config = dict(
    num_hidden_layers=13,
    hidden_size=160,
    num_attention_heads=2,
    num_key_value_heads=2,
    head_dim=64,
    intermediate_size=640,
    vocab_size=2048,
    hidden_act='squared_relu',
    norm='layernorm',
    norm_place='pre',
    norm_eps=1e-06,
    positions='rope',
    rope_theta=10000.0,
    rope_fraction=1.0,
    qk_norm=True,
    attn_scale=0.138,
    bias='none',
    tie_word_embeddings=False,
    parallel_block=False,
    extras=['local attention windows', 'shifted keys', 'gated attention', 'capped logits'],
    init='normal',
    init_std_qkv=0.0538,
    init_std_o=0.0118,
    init_std_up=0.0538,
    init_std_down=0.00528,
    init_out_by_depth=True,
    optimizer='muon',
    learning_rate=0.0115,
    lr_mult_o=0.631,
    beta1=0.95,
    lr_head=0.00853,
    warmup_steps=0,
    schedule='wsd',
    decay_fraction=0.916,
    decay_shape='linear',
    final_lr_fraction=0.0,
    batch_tokens=65536,
    max_seq_len=1024,
    doc_mask=True,
    train_tokens=249100000,
    max_steps=3801,
    dataset='wikipedia_en',
)
Each number is 500 + 25 x the weight over the matrix's rms, rounded and kept within 0 to 999. Layers, rows and columns count from 0. Numbers have three digits each.

# layer 3 attention value, 128x160, rms 0.159, rows 92-127, columns 0-39
495526459488511475499542531479496522479456521496480489508558482484486457508468471491495457522448517508485509475485479520
518521495508541483502506482507482514528507494457517499469533525519479504526453461485469467465503520503505481486486469510
536456481488489506484498507549472488483518512450464491484516478502508520487506476521477479478527468514499517447532467496
507480461454487474556493506508468505459497463514493493456524544474510506540480468497532519478494520491500549479484476490
538532567479482502477482539494504491546496475505524493528452507501555494484526506465504500494485516491528489510465538530
477490487473471514499525478509500488473499495480538542515494477468528517492512463477473527497512514490508475539490490480
527505465546457520470450478489478499525513540502510487473510508499469503511478487524507487463512465490525508484485486511
468558507533509482470521529560490520518473498500491493550518542473505472536540511525519487511522498480527528499441531491
506482547493496491498484529456520527477471515456516465520502461535504491508500497465488490498472496525494508545480487511
467499496514507513481483518510502543520529504525495502524436465514519503474504495556491496493517457464517501513536483499
488516527452518446460464570511561525495463480505476495516494486486505539534517503494486548542517483485528539513522481446
513466479492536487513492499495507510463481476525494472516509531465536499493473519513508474496479512523507524477518447529
538567522485456479548489534458494483531422512434447497527507507512501496464485500488494531493515502488488509458459545469
543488515513519481540512503535520549481480499511485501511491525531522524500518477490492521547484485520458524470497502502
485485485532503512497493492535468497470488476501521517531513413518503534524502461491470532521551473489533495465506494467
520514495507489497505476538511493499512471509517449512552498490488495514503483512477507493504491509533475496500519500510
520532541505473521497516551500471486456512506506521483477446508495531540483489504511563470489497522518518497465508515487
480459514514485457539535480482508475488510505485542483527475493477506504503477505512488525461522487498490484473501522517
535493494479527489481512535519494553478529491482511455514488479515521469489516546512469506484489521510459515549547512514
494530489500471508520517504519527465532470498496496541503461496515497469488522479503519506499520499468518482480474512485
504515498485482531489505550505499490512509552554518499504457504510505503506492476487497488524487546514519477521496524486
510511515502510514520491483496513481492481513515517508482497491486497503506541457569482521477557527477480512512535470468
478539512521535471468498463447517496472524495536529518527452463471476506498511515485507500488521482513489519507516498501
486489536453476476472542556498490532452544503513544483507529502454478508497512500510513530526483502484529492566486467479
480492571513505486511517478516480542509495529505451497539509468525490460497471505533495502524551481491508454494505501498
518522525547513494480530477500462517494465449526534536469464506510517493502518497493497524500512496500530489515486478526
489515506487487512491502476493479533506463550538497520504453532510479461516491522513486526468519486492448514497502512482
531518478490502568492490489505519528505491532510487505505477487480492506469497478497510481509477501541510466512477507532
472481492493455549468541494537476504498452522485481483519525509541487573504520449482481521494485504468537429530500520505
484459480549463524540482503513500463485516482474525532501487506513495494509480468478490495475494480469486461512517512516
500520498492500547472528494474502470496483506531548476490499487461508495502526488504478524499510544493521540498447492501
507488542500516445454511523525483477446495471532509482498516496514488518491499467453473500522537480530479520470502503520
473498511480472510477477518535515528467493506468489475488485492485489542529512502490530523494506509472507484501513498519
509546513506563495537494514455487524524508503474505432528513502450507504457487527487477544536503510486511512570529505495
521526493518472490479512444515520531486532488492511513512531487475508530470480500508492543513500492521515473463462499506
499469491493504455496517516499511485512501505472506472565505521513490531477509484453494522526507515504480538506476504530
# layer 3 attention output (transposed), 128x160, rms 0.1, rows 92-127, columns 0-39
508497518520450538464453492474507535514497488532475495511470463458531559478515500498499513479475516489506510515534507485
502490539512515482531461462467510523496496468500502495522526504560474518460505538457480484522488515512482517512536485516
500536530491465518502498505495556490491505466492563515533521494516498497520443518525488482468504511547494499529505496514
533533504507472457438492509485511540520482457522493497502504490476474486485541480462508507552511450488499514511479514501
493465474459531512553502481503477493454501516398522514495549493517516515486480518498468514506505497488519491479492509459
480517514529521511520480482460469504519483473493475502543465483470516483486484494556458513489522497475464546473501521522
520494523530516469522474501532482483518528504481517537510529451540528487469516514465508472544503508519531477491479520532
527526512482472495503504484503468497483526493500515493505546516515528525469440503477443507496447467515547498521523520532
459545559496484515511512505509475498492508528546538518493464507498506532498496516542507512427470510476529505476487479471
504540503499511497510490529511517459506497513492485480508515508513495514533475525490515485496504499513464514511494527494
523545503483480543492463494536498540503532504517506531492520530482494544525464522473499485471496482539472487431462480491
510500521494512530493524477468473459520514502521484551500506473501486518526474498457520538507517492505475433515470540474
514488530534496523510465456463518549494486542509556498500518511483514479498526485499500511519489502496489509498509438538
518500495480508483492483484434506481485536470518511535523519458545503534493484525527550503507516507495467507509513486489
489480495461488505498538491495530521500522493513517457503493482511479495506463516536504506444509515542447519543528553531
544527517445462485520504476523502530499529505500520482460516495503516466501491489518472486547538535509498504538494472462
444468475466509519480499499493480517500510503488487512479517495495432475537526459501519522541493501516510467531531507489
568565463507499517471490482515494543489464512453536500528466477531466477521480500502466470503523504493504517520475497507
487486458488551543521465499526527495516511496473469499535496536519533543499486476534494551481483547476518507495472476471
518489485501534472540538537525483514471461508496481518485518467491491513528512496496456489516517462492534550506494482498
481501509486489451481466486520507529482502475516470460486507484494535498524481469526474513509478509524480480443547494479
482515490512495544472487502491507454489539477523486548536528487475476501503495463490503492514492504515463537482446504513
511493492500510494515512517493453491451528507431505437451515485544524534525519508552478452484527511508491528496530500460
526487444495469529455506520540497498482480504460479520514521504461526524519504450528499494503509492508452493525494499500
456455491471505522525498503496501495439519503454499472505516509456545534476550519440500515438466504484525531580495523476
508501478472461467493516524472474521482521470467473450509542468506466470508465511527513517496504501487516528544499548488
507488530539529525501487535503469519469470526499545458494544509495461490493485498520497465484443530529523522461485502518
476486514514480448528512527500475521535496517488535473461483481503550507548458498474509512489497514480484483493469542488
483457516495521523481495501493525493467515534548515518514479451450502428528482480507534474505454535499509517474525503515
469529494453509470493503493507516536531509486502510508497479532523483456494462524495496536517519519480513517517488507511
512461503484519470478486505479475466465509522496487491452510509528504508517481505486469478535539509500501497475533510498
523484498487516517484501473472501505504501503502522509540488485525489516551480476560535534453496470511518492493518500471
467525504489482552487486481503497495528555479563495515519497479481489470517505514498518454482492449519542491526498468538
475536471508534481500479493463515497488511542500466545484533529509511531525490515514514497511491485533485489469479507529
509492482458474496551486534480487500492469565526491522440513521491516471498544488487462495490529559493475482555538510498
553475478478521504486521504483471473506474490562511516482497501509496470491517474502489537490488540528503526480507533532
# layer 3 MLP up, 640x160, rms 0.156, rows 0-130, columns 0-39
492502484493542493476505496514503534553470448482473477526481496527464493551466471509500505480501529481526501498479500510
545513521449462513489522520498516477487538462550499522488447534488499513507493529467483490550451488532520481498473436490
485492491487576516525496511484494505566526517476487457555450511518490490549441491539473539521477503535475493489502507502
507473514529514491510477501516499506492510485492487488568465509496534491468518496512511524527493483482485488531458513529
520557472472526520524551551547518490518469566538525514491533512451483529500469518531508531462504537521499476487497487509
475555469536526550521516512500512518532495448520446505521493461533504520539460520495535490489523497528457505507467511524
488507492539510502519511540526482523513542534471445516454489484451471528527523522500541473486497498486536524490467486506
470482506528502497500468548481505539537504494480502468515481505486456493435523522462541499514496508472502408528481457466
499509483485487499503509501528510506481466535502457507544489474509480504482522508528458446507513449504475496519521488499
482460463512489488510541514538548496556522468522483500458487492530507471508444537489540516511464501448479496514498493481
530535534481507549457500514489484457498519487545434469551509444511485514457482477520512466582506490523499488515486512465
534513518483513489501525499476478530496517512487481479473467476534476461501504520534502497497485496486520507465502493495
460555564482475503511501499448493549517466478468570489479484483524501446463497504521511464490543464504496528487511535506
517439504562495553479484514477490483510457501523510480499527518494502509522532496525491497530544500519483485509479542530
454494446499466514491481522518534518486484529484506502486520518500507496517455538440493487528546489479525499492529492501
523558503512506487485492483532531461471483483497470461463484464475500547510502497499452464452559453506490549487506537509
447501503533493515468480447493472490541464498515485505525489491444481548452476546511518491492518510503476526452514534530
474495493488509506494537525522534501530492471532492518490450518506496491527505456490505489509550479539494495514512503485
490497467501477492517497532562500489509546480482480479479507506474492490502477499475501543501537513502470529537510522518
519491501502443531510502470506503541469538494508492552505516504481516505499471506481528517476511466518534501494503494510
529504521500509521475525505514516521513499509482493507512507463499463547461482511486535526495458464491517491535450521485
508504480539447462487525549475503478519502514526514488565472522484534498521523541490480518530496507508539518459500498543
504518456419483486502525536508475500521502492451469482492494504456510460485465486500476497489565534512522492490542558501
479505455544547492540528511486506522530528518499543503534519532534476496462463513506502465493439469479526504496488469550
489546505515480526505514553444533486478486561487459507541531525558517521472518499505483509498546503513458454510469515520
514517445442499469498505512502491455520538521470490524511552516524478492489513502472501540492530513522541473527489485510
474512521521528506485519496534501499535495527492444495471509510520478482501483515494438457473508481511516504495477533489
461496522473533473534535514497492503498441501504510505431530520519450483478468504535505472516502476490523535504484500489
494503501514448490475530527536502500518473548549514463494460445508465498481525482508494528489542511575512471503532482508
465450523593524500501496482524525510517483518527476511497472531474512528439512525520496505501527481465494474502507481542
534517476476466506484485555547520540534491499523504482524503473491515537476487512483544482502489466488459503469527504506
539498466508503494470519483557517514454522514502489498476508467486504520493480507512489522442516468540483533493470488463
518499479464531518514525515468519503494485489509449511481515504505479510532466452484498504487507505512530503506496509520
534502495543503552514520463503495491534553487491479520496484477455463496501522490498536487531515514499513482507494491506
512518512450510545556536538483507487476483486504506496452468493457521487531472484510520542508502491497448488515444506497
506477482486504512538473502517498505486452486498464531510501493475509524488530487514482488414483500526476510496490507506
499457530533519511506506508474480492505501476493489525490475535507549519440526412509493513518488477476481474525480546514
533514488509536510487513486549514511579489504495503526496471523481527545494509495499498472516493489482517473504526465486
507491481492495568541524498499499514487476498471534476505485504486486477478459545537498547518510543481488502512529464480
509474561497482490522513551506516493457535463523486478456444468440478502493510471457480523464527473517486508503466501541
526508459536488506478555523542484486450524496465497459474486499486498482512469498478441478505464520501474527519526501496
469489502408537504439501550510482478509471504498494497498512515482499540537479545519505505472531530535493496479472518491
508508507509507483480509534457456476554521532495490500534489547480498520521510481492479493524502485525495512499471489498
461528522541527474522527519521505491459479477473506496486463432505479512480509462456532454513446450501498485523498538517
455468471509511549495507500487512513504550471488548494530497532464532519488517499510474526489457561510495536463480533541
525496551432518518520510485488540491496543529479481494504503510503481525498467506493485461475513513499519520486515521481
456453505543500523530473545525530473496480500484481444447516473492448442441487487492466547516523527487482500501489519511
474497512497573547536521512446517466526514546496501486464456497506505516503487495506511526488492538514484502474460475493
465506506506477529531498492496505524513506511493504499478500530490505484493489520493511520496470497496456537522475470517
508559487515466482446496505516531504530484506539524549492535494508452474494481501578558513485555492511522532503477471524
519548477521494478523506486526493512521542500488523481499472459517521467504544486518440511522518479523512523536490516510
509529515512547546563482481517491498495494481489472471471490557525542515489524486476467534476471487521462510530485501562
450510507507560501536521545513498502530504501462479507530504470509529476472505458483512490494501514507527454514467523515
538538493465536480483486532498504471479500508489476500475494486517459523533485533520472506529502493548530468501481468486
525475481504510515480514474504444520508487508488522504487531516530495497505468502520434483500513482523526517512498515508
507518489543510540499504517520508474467490504492500486542509502522505512491515517513523485471490463465499488504478458528
489511511526487459492516522462480524516513482525499501476500490519479504492525520507510487476546536506477515487487491542
454499531491464503522501525504511479487495508469515480494434518477520476514494445510542468529535459508502476469496511498
450467475535482532535500505571519472495482546501486517478553496509526528471512458507489489470491512504517514492511497499
487491513479474458493516487527501470506534523524457547452484501545522462516489447479520495503518461477472499509481455503
502501520519489513466499491456537530479499492505511500513467501510493520507540469466495481553483503504497509520520446497
451483537526539505486504490500521465504591520502504520488527531482517514495518477474499564468528482511498491466505525480
498504511483504494516485525499457484547478532523462476495498485520502461513537521492533513490498499530468466515488526512
470509475546513486496488539481501511497481503551456488490506493478481510523529487505497484481497508525522475502490505524
494482483523529500479519488460512501508512469502501525511483507479494529477473470525503507507489518540552496518496492527
467499458503525489483528534448509484506467486481487510496527486524526533509488510553543471548540483525505506502451482413
497524469510468506517508466543530455561517548487483449540526500525493509523486518518494471492530523498515531491496544533
494489462509495525536495471479512504525481512510479506482522541530479496477525493509499499471528513484512462534552492495
523533482493532556532520549545457502483454500489469521539522462523505491484543499497431516506525534452550531497497498484
487512573507525555496503511466499469544534482515485487458482473480436469469520527503564495477493501483503489537439509487
500497467458509488469494516508498500440500503497539510470510505516466524512489494524532447486488514483526464545497515468
488431455531487516461508480528522574447463525487474508521503516491515571505468455503486495463532472459502545526484493485
495466495519504494499506538468502490516481490503513488443517548517446445501487518527533534511486524513535505523481513526
475506524515509503499505498468507465565484458514495490473505492492486511478522505490508573487465502459469522491469491531
552472483491525496526525507508507504500453504512514513504480527514499497479495449539442492484479486506502478504491474497
507523475493485493482489467475517455478506513501479519508504506506518495499500505538536521492531528478497518516498526496
511449489505470505484529503459516461500498498483459500503461486467489482497499499517491520500468539465537505482521542511
489503537455498511485519547477491554468510492490479570497483519520500517480526476523509492495475531494491502520496481498
484518471456481492537508472469568493521522484491532488420441524506451515491513550463518498531523478540471463497445483522
495459493490489515500506487528501502476478522520475500448475485487506517531513518457514484440532543520466493524492512487
493473531493486498490488504511533532470499499499507525453491532579507522527522466509476515471526486508452490515473518493
474532496510535535541475491531457522513512526488520558533479471518499523493531497484520513524494460498498512461499489527
479512496487469475505494521513516503458473519525483483513499507494490493514512532494491512539507494427493509511513447569
477511523518492482469517539504491487517529510507477505508516525541508485476504503503482507536488493540499502496494521481
496483502536495487516492487490517520473485506471520531526481519504529490520503511560493496512536474478490523515510501496
486483522485482508487494559520530493468517473494480507510497479458503504532457504509498516482491498516514471505501446487
451506497548497519455484522534500497508509481502517511494523494528495500474476474525510525444468494460565502486518499511
522505480474458554468514483499464500484554523532483492512491477539483504485504485545561512474512481525513490508527515484
457488523500448509492531535537493483499521465533529479498540549504504485489470476579479512474491455511544495501552520501
513492488512466488512488572470471461531483482519469510515518542479505489518470475507495570531524502491498484501524513492
543483463518487512473537566554469529511541452509496466478540491483530481458510466509528529498522508463498454482464518502
461537502503508555547514514506497523501511510469502516494435486518512432480589493491526475449485511499467541543480507493
510504497467502525476474527474525462469514501474511526516476470533517506511493482508538509459527529507475475470556530481
509484476507494494488466487499544486512525553475463479483475499460496485480499495523504466462483475507479551457496513483
482495566494471484444502515499499475500519511518497545504463494508500511490500533504495509492501500534497489465541506516
532501495493470491482538511545489519483500523517499481508483494514491466455470511563518486515527514512486493473480499466
492448500480505510517494528495479554462567534474519465492522476514458505458488528507518471456497498506493514520473529521
530512505510491471547472478522491479526504466526498496468520483504501485474506509491484512518529525517484491509466539491
458518507458450534500506540469501495461458505462497511540477519518532476492568488490501499477524516488464500503538513518
509483488495460539463524524486463540483510508503503454523489479488513486535513478556522478482486510530484520521475510508
509521517468505507464508487587464492506532515523451488500508459503474518538549496553520501506513519515499498470501531469
512459491479519517496558527459503517493523494483506549488476495503525501506518526509531470499526516527492491513490458493
515488512515515488527511503513525475468513493542487513518479471505481509512524491511516531528521547499473529472491521497
501484449487496494498526517515485504519503468489507553528491506513484541554499490491487497485519505433507439531542512496
476479487526492545494516525492519470521534478479476471507519533470465464458486496493491474476495479519477482546538551523
452476481482517435514494537541508515492513532492464520524485501475473540513536451510497500496535477475444518440498479503
496518521539540504537508484549492464510514513521469495559489487484523509477512479512512538473477523535493512483521530502
491526464471464481479524525516539532505460486516468487482525551481467495496473496519517509524523479494494549501523466479
522519510517520498504535520514479505535505472485473494497513504495470475521495516479445479538527534504478468479503531482
500449495480493510535541517514509457457508521498464502516498482507496510485454505509519488482541500500469489530506517453
505519499519510499517534533519511471520504519496508495524533482467505480463495498473511510529529472485514504469490475477
496474533487535468489550508501522523460522529488510480483524512536511507503512467494516506459458488515532553544485500489
453475525507507477489508532508522539502466484517521479495491470524508544487493504492499521524459494487502504476532512483
444493486500498513501507526518553470500510486510476493523498491507526485487512492478482519461484533546496518579477529483
507499542531484557534536509545490504487512507508535512518510468472489486508510472493513479448442501498492478495499528487
493506448511465520454479518557465513523504448491480489463470515475535558530458461468503470478437499470536522495539504492
484496500488473517510487485471531488506534504476477504475482488547504533491523483525479523498511488493469481498515482498
480496488456538516521500528490466502502495527498481502452476487498514531492473526515524469501489504465446464454528465497
511479487505493521490492503505456477477504499445505499497480475534488521520507501477499504479478469470535517478470495547
494478474490495509473507534480513490469513537470477513495507520457494512501467467498509505489483485447478481462512487537
507514439522445495437513494489496504486469495499457520534499462521472479465472487518502486457516527468521513524476544527
431536506505475475525530523470510489533488468498470522489496526492483491484462506487517487509498558524482535543498505528
499479475499468491531519492519488530512504543483479519509512490518500544486483481472512498524490493519533530510493469511
523484490486487481505533495513522430521529518478489545533483445495524516487489494483513511520468534468513519516498492523
514484495476470492489518537507522503473520497549477464498517478523495437490472504558559500517550502508441504479525525490
521506477527522508470500502533507484475494468528502534489482537461460487477458481556469502488485508542492505515525485485
489428514530526482515509490473493498517514490529523548480466527516472523541523479494516503473519476520471497522442499517
503528475539501474499518541531503479511486496526516494524506534495545556484506431514457520490476508482466507520495524478
511498516491540495537506488487517532452501476479501550461502507506493490493510507553501495515493530489510510531467511476
530503512496477508482493537527529507543507494468487476458518516523491459495468487514524468525495478460485524479490462526
474505490531523518502525489508519479513484497527491473468430496475494494502496519491533557467515535497497490469532537478
# layer 3 MLP down (transposed), 640x160, rms 0.0794, rows 0-130, columns 0-39
468487501454524470513474476526516549500501522512479463518543479564510469573514508508500515543509471490482483529516516522
500539486509528492452516456498497519527466508488466530490530548532479487511524450525471486506547523555485480531475546535
487492531512462454514537484468524520488474479533509516539466489546486508490576519496457481509474491529514488499480484545
477504515480507499528484516525459464490529520493497486505489505470550485510506512511441505571510488447542521493497520547
502516494504487514507507479508482549510513465472469502473516509507526419559519523492524501522462490475495525477513473484
454501473470514481484535520531507486528564470497487460458497473485478513439543471484519523493512532499494459499490524480
520519515525508523483518496484521476509487538490540508455495518550435514464512521508529479505543513524477477507484542526
505491476502475504517525517495547487474501486484532562474483506516513481566458492495509468464538458467516500447542473512
490547461504476578503500493492523485536501481499503484494478452486564513519495504494521509549490514458496508487502552492
493514507488520479485506531492510481498526532524541497483443489501511525515571519490523519459484503474491494505520488473
542503553522502487508524456456486486503497501494513531551549497506529474547539509515515491478497510489471483494493501500
456516465497510479476521501559518505502472475484529487449508499512546553522494501520508516511489542476481481497522529446
562468491510535524451466485531543505510528507482512525499484488462481519517529455477504530510509487492495516454505523527
485527521502524514486537506526510502531473462492498508559480466479496503494539488503473497464501565484499474490483511530
507507498506493546530525488484503500453523510478484466520492483509504487495509476501482559534498556501471537479483505492
526517494494479537505542534500465494501477466509485470505506531513516511484532510479528493530515487409475467481469482513
504484527461434518543542524495509484468535548482519519531493485518527500538518502512482472511527523489549493498471466434
507495484498493474463453534505465450518534506449521485511530494523491510513527480494522491505484454473534515520518465503
479496497495460533479466532499504494539506493503526515514519479494514484499548476516506470521495476480502492495500493453
482506522495471482423479447524523492553541508480534516503510492527514478495544502485471538525508522469600452529537488559
461482479499448500517520473514496486504496505482489482505462527500544460525551522487510455534478534506535538508510572497
449475516529471501517480491480518530527482505517515461483485545513523525477541463494506531476543491479458516489524531507
461462503507531468511528501514531529552490547494510487492471521504494508468499476521491471501448506476464500491546482515
487521479486520458517538465498517532544497492464474519522484482469559505515484453503499450508524479518470494514505507505
484486508479515502481523517496498525535496451479518514469506472500529517552523514499486468546482491473502493479508497501
512476517474513567505458529515500520482468455471499471491471521528491511474544503487512506453526535556490556492493550490
532503466499472530531506527531460555516474544475483496533480502485517506495490490479546496518512510464518547485473517522
501527526466485501481478504496512513515502525520493536495510518470512525498466503461431502492529519547465494518527522556
504482485469478531469504489477500483497535451465458490513531545454494520490504521485487471522485502548493463445508511502
497485475470528479505469490480494486503517491504545498498447494486521483548551494494497474489486478540531477503525558474
470490480451522498460479497511514485521464507462499490479516491504492445500522534533483502461503543481521452528550497510
519523481487506496436491504475492470444528511478463518508538528497495500550502463496507537480477470541520458507483530492
505504494533485507485513494529537485503496486541531494541505488441484449504510513501493462510511463487490544455498487508
467486504497481525495496550500520519473462504491511502513467525524545516511446507480493488490515503469507520480490503503
505517519502481475515473489467480498547485494474488525496481517481511502525465504507484474512541506490534523499491514482
456524463500513498491502487522468516488525493469457501492481535499529533461482489482501502531499487501504495506471509459
491501489498506495458515489512472482500519484518503435511503504499460490513473471451500507506478545546476476508524501543
475480500464468480503490515469488476535497509530510514515526441503510494516490511493547543514532520494451498491485472498
518534520504515500493482463479531511472508533493486546463436456531479442483545509498516530489526500475487500487457512456
495517429500530513509477512506526468510491521504528511515520519536481497542536514522559459479530508515463512478509525527
465495507468501501526513454491468531547510517507504458491531537499502463528488518491537522465532535468532513526516479513
506549496515493500509498468522493488537530466477509458478507483503475500479513447517468486490530476505539491547476470545
488532470491465530508502456524551477476535521499495460507495475516499496500488504492516492524529495504459499538526527536
517502515488496506503491464496493511471491517559516495560490475528504525525495511488513457544486494519450514532496503528
519523502494516497510522501515488513510526509496504478464497510521488489518476516486488523501540494522489454536486506473
506484568524499519489489475446463518443527493487493504509521490497499491471523507525485496496494514525518547492519480505
508532526535478521484494488532508439499476507549537554527478475530491502538474463486509475514511474484469488494507493503
482507523490475487473481527481479543481525510532520483490464501494508472574487505471520492461534485504530440498550512470
524546514483507481529476505495514490499515518524532517494536435444527465497531504499496491490477464493499472499480518539
508462498490467518481545495485499485501512500521490491485531466437473448489526493543512473537474546511469478435517526518
495477503479485472517490522474469482516499518517510534480491512496494530508469498487507503503499490454512489495478484508
498521501490499506467511516483512493459516510527498443509484525535593532548494465495485490515475561453526478484537488520
489508534485527521498503511491484522461481499534485506517506469553477534482496532515483491506496484474517542503494528500
482475453488490503475499482515515502497516483482524530507505486502481523481473471489532548533508491512501533492469544532
498503515492509505519502508535492505503518490499480500525472456491507505554473490477520486484522495518471493509479471499
468477470462503495445490461494481509515522481466515517503447497532509508522496510540538507470517485507560505543543518502
478498515531467511535512502486525546460530474526464523497458501473483483487493457520540524540504470494493502498515486504
503500443523515485480530475501486504492502516490515456509524504508529485513466435484501511512525543463486548515510519423
522530478499489482515531540553510556465485488497518503523493514505501520515478464523502483497489534530512481477504463456
482530504547501496489503481504461483544493483511447468523491493475479467513495501505501540473516521471476485449433474523
515509507514516484451514521495542538537483481495443494499486505511499537505512453498463527505498459513501504458524468477
528480532528506491547468506521504487483511479488525507505548516509520505513510489536469458555441503512480503512519484518
542508496514513508507496497478499482498479498494507504460510483496516479531477527499524472528500567520556501486462500523
523490524465491519478498512477504495466475512476504523484455484521495479498496511495487514480527520510471488488506539537
454506505483472502486481489492528464478491499547481498515506499535526498455485535486553483459512522456511524525501523523
520493509493482458517546504537461500517505495536494500481496488490506520535453514480524488509493509485494498559492516546
459501524465500476474503523546500537523519509525506506485457459477499430492484500526474551516493500469496486495478465519
517479515505515481478498519511550480541510519487501462491525514475478494506464458514501499485507500503471513543469515466
478471488489445446503518482516525498531521526476465459517509466485495496517517534475468457476483532524497546488511500523
522502519507561523500514517484505547491489518471517482521514468565555452464524466517474489486518477482505489456508487429
498501511511540484495470503467533489512523534467514508438490510529547530472543482562497491442471449491481500514471453514
456498471491472499488519496526553536488485486488510479534532479503503505481508465530561510503446483506516479466526513507
539512494523510538510498511515499495487524503484475496550493457522551501539536515510541470506487471474567538481508471495
530507482477528494537528492486498477519486477487455540471480487506521509459522482507574503531485500492506536507497548476
496513482507519524516506509507509520498486497505489504541514514525505523518548502502522565481469480470502509498471483474
546478520486507524502490497489497465472498514497489489517494521456559476485505474447514559452523518501495484490495488528
482518490495505542528462540517490499462510501503488466531458460446488552537558528504510476484492440491546511473496484556
513509573459495486502509487494497535469473502511519481505474468534502445467499490482534523492480510495526541525493528504
512450470531496508485454471471492480530529503491519524442491457517507476480525491550520495508534507518568470558542494478
511499512510482498543462496519517529496488503471443520483460551494532461500503487484499469509449475498515492480534518504
518492461510515515493481508500525484515490490499478527467510502507508479485477506468490451528502506501496476498516515536
536475533522517491496524508468496507486514472495487521471514510485474469497513501542492478531520511498523490512520514502
505447459495515516490502508500495494447505493482540502521496495513504548462521516531513514530501449510530501528494516489
537507481478490534510492516470486509510493459481497479528486502510493503509492549521498506516496504511482520520491491475
537538517504478501486472540539538480479517504530470497505497508499463488492489498455496521497496503476515532519476495502
501490540486472503494467510530494483488512492528516500525539507485458536508525457515532512465534495471491480498465529495
517494521499488501495519479502549507489509489515486511480496467481501516487487531506508545469460516472521503487479496452
540507507464484491481537516501544488509521468519493528489564460523461556495492493496516509482471496524481474533480517491
509522556484555485505494499425512502510519464494507575474487493519465482500450485492514508502472499514514462471513511471
497511488519546524514504519529507469458497449474472500487483481528468511485520499517457469444436482510508552530509479516
514510470495492525521489477485565520527476543513458575520507528516485524479496512488491503485484493502449532501510479514
541500503505519539496499495488508509512513513464492503501529530451486498475497476458510489490540530547506453502504516450
527493539517495466501469506498504504455507504520488516482473511483504499484480526495485477497505415485535528530493508509
513508524503508475501459559476506504484481510490508467455505459490475517513502529466548473521502558498497489487529511471
508503468464507504475510510487497505522491539492514462489532541474495538519487519485509549471493492524507502490508502500
506536523491465490482510510459483460503498533484454491550507498541528483482532490493470470480493547530500446484472458527
556457455449498492514518536475510502500482497527440497496498478521466458513522528481484460545513542516496502469513514462
560479523538553498490491551526517476464510513518498528517486503504493502491491449483487496482461495495504491495487518529
471480494471473505500526557509515501477504482454549491524518499514473515483465465452500500456512549542546485542516541517
514542494525539500515511486539504460484522493487510530523498473515551522516512533502445497440487488469476494458550490493
569501506478488497490498472512502528438499465468528477504504477506520462508551480541521525499478434499474441507477549512
478510471515538484546499471525488498519457518511473463529522520524459450505512473553481475515488526488488513547521482490
467499521509483506486523534510534490491479468520492473506509514494518495522489500485521529511469511498520491453548541514
447472505509510488488457496475513443439474472507512508473541480493473455451503513479478471552556433500529519582521563494
508471534482523494505478505459498512483519539508537471499527555543525515469508460528508477504441520505537508485491530477
508483497486514530495501505551459521508498469529532488479515527469544486471507516483499499458497495504506498495477509474
504532528514439497501500477516526520497448477473504501504548496494496528521488469495535490503489507485463508521461532489
470462498524495506510533479541522494506540513512494531515506521474453494487472486548498507475528544540528512509498542484
521554473515503541489524489543513527446504544474525492498491503481497506492498498457484519464490505535483448489560505529
534490527500487514534497482499495525441503464489517517550524509541534518471531471482469485482467473563491509539485492505
510517483506497483488546511524499548536490506506523490503496486460501508475479470467530485486493511534507498540526485460
515520470471456486477494506452520579503512534529540494510512524447532463509530472554487482451455446524461507479447515427
528485546494501469489484496500514536514516517455510490523501473499521508460505487498566526463524530557502543513516506517
544518507507479515517481457489511469473459499520510508478471517487518518511497499491474523480507474480490486520484442507
496491474506506494499539510485537492543526519485473472508503477527515483556452512454531495536550509483485460542543510553
514510524484524504518502534542523468505482502478528489534493517501476479503510559520497493499469544484483473481520505504
526510471495530506513537486486506483465495532522513505504469460527502506460494490531506507484493487495483490493527527492
492484545468521521470519513503494520535462445529492479460481520550518462537509516519491481518530488546501515466532490479
511496472502519478514483480532463489488520549528466488533530502538508515466463473520521520489511498513485554497439526534
497530479484545508531475477504517493528479474510484483485530510499546506508488510539545529488463463507506526473492505490
470466481465461479488510433506546491472538461512517508477489539485516518508462550519508512488479489523517503517564498514
609498522492475521508503506528513490499475505524492560499518484528522463493510486486468492506503529524484535461473509493
503494494488521449527516505489504489471468509493510537449548551505489512507502487489509521511503480517527508535525511547
563555511531546523501516496462494492499511542484530534506529506497494502519535488485473514477485510487497485457457508527
502490513505561480493481515499508538483525508437518485515518534495519513462479490488460469521471553527571519495483514530
452509478510483531515494493469512532469453481473493454506511516521511527500539528452500496516483497487527485459469494493
501493508513498483470483481508478485545521478461498538503506495483514496447487460481489515522508473501540478469504526514
508516493524502496491523495492461476487504552493469526494500523540475509474510524541520489523515449525496490499512526504
467507502475456511499536504484463454546496551476485483490500464489502513516529498477458453497504522499505511557517530461
479480547535520493495482535489535501503525494536478507547532460494485485501504479464496524528530423487455559502494502518
475546495490516475551504526473530527503464465474503491518552511488504473490478507473511511471460531503502503487501514499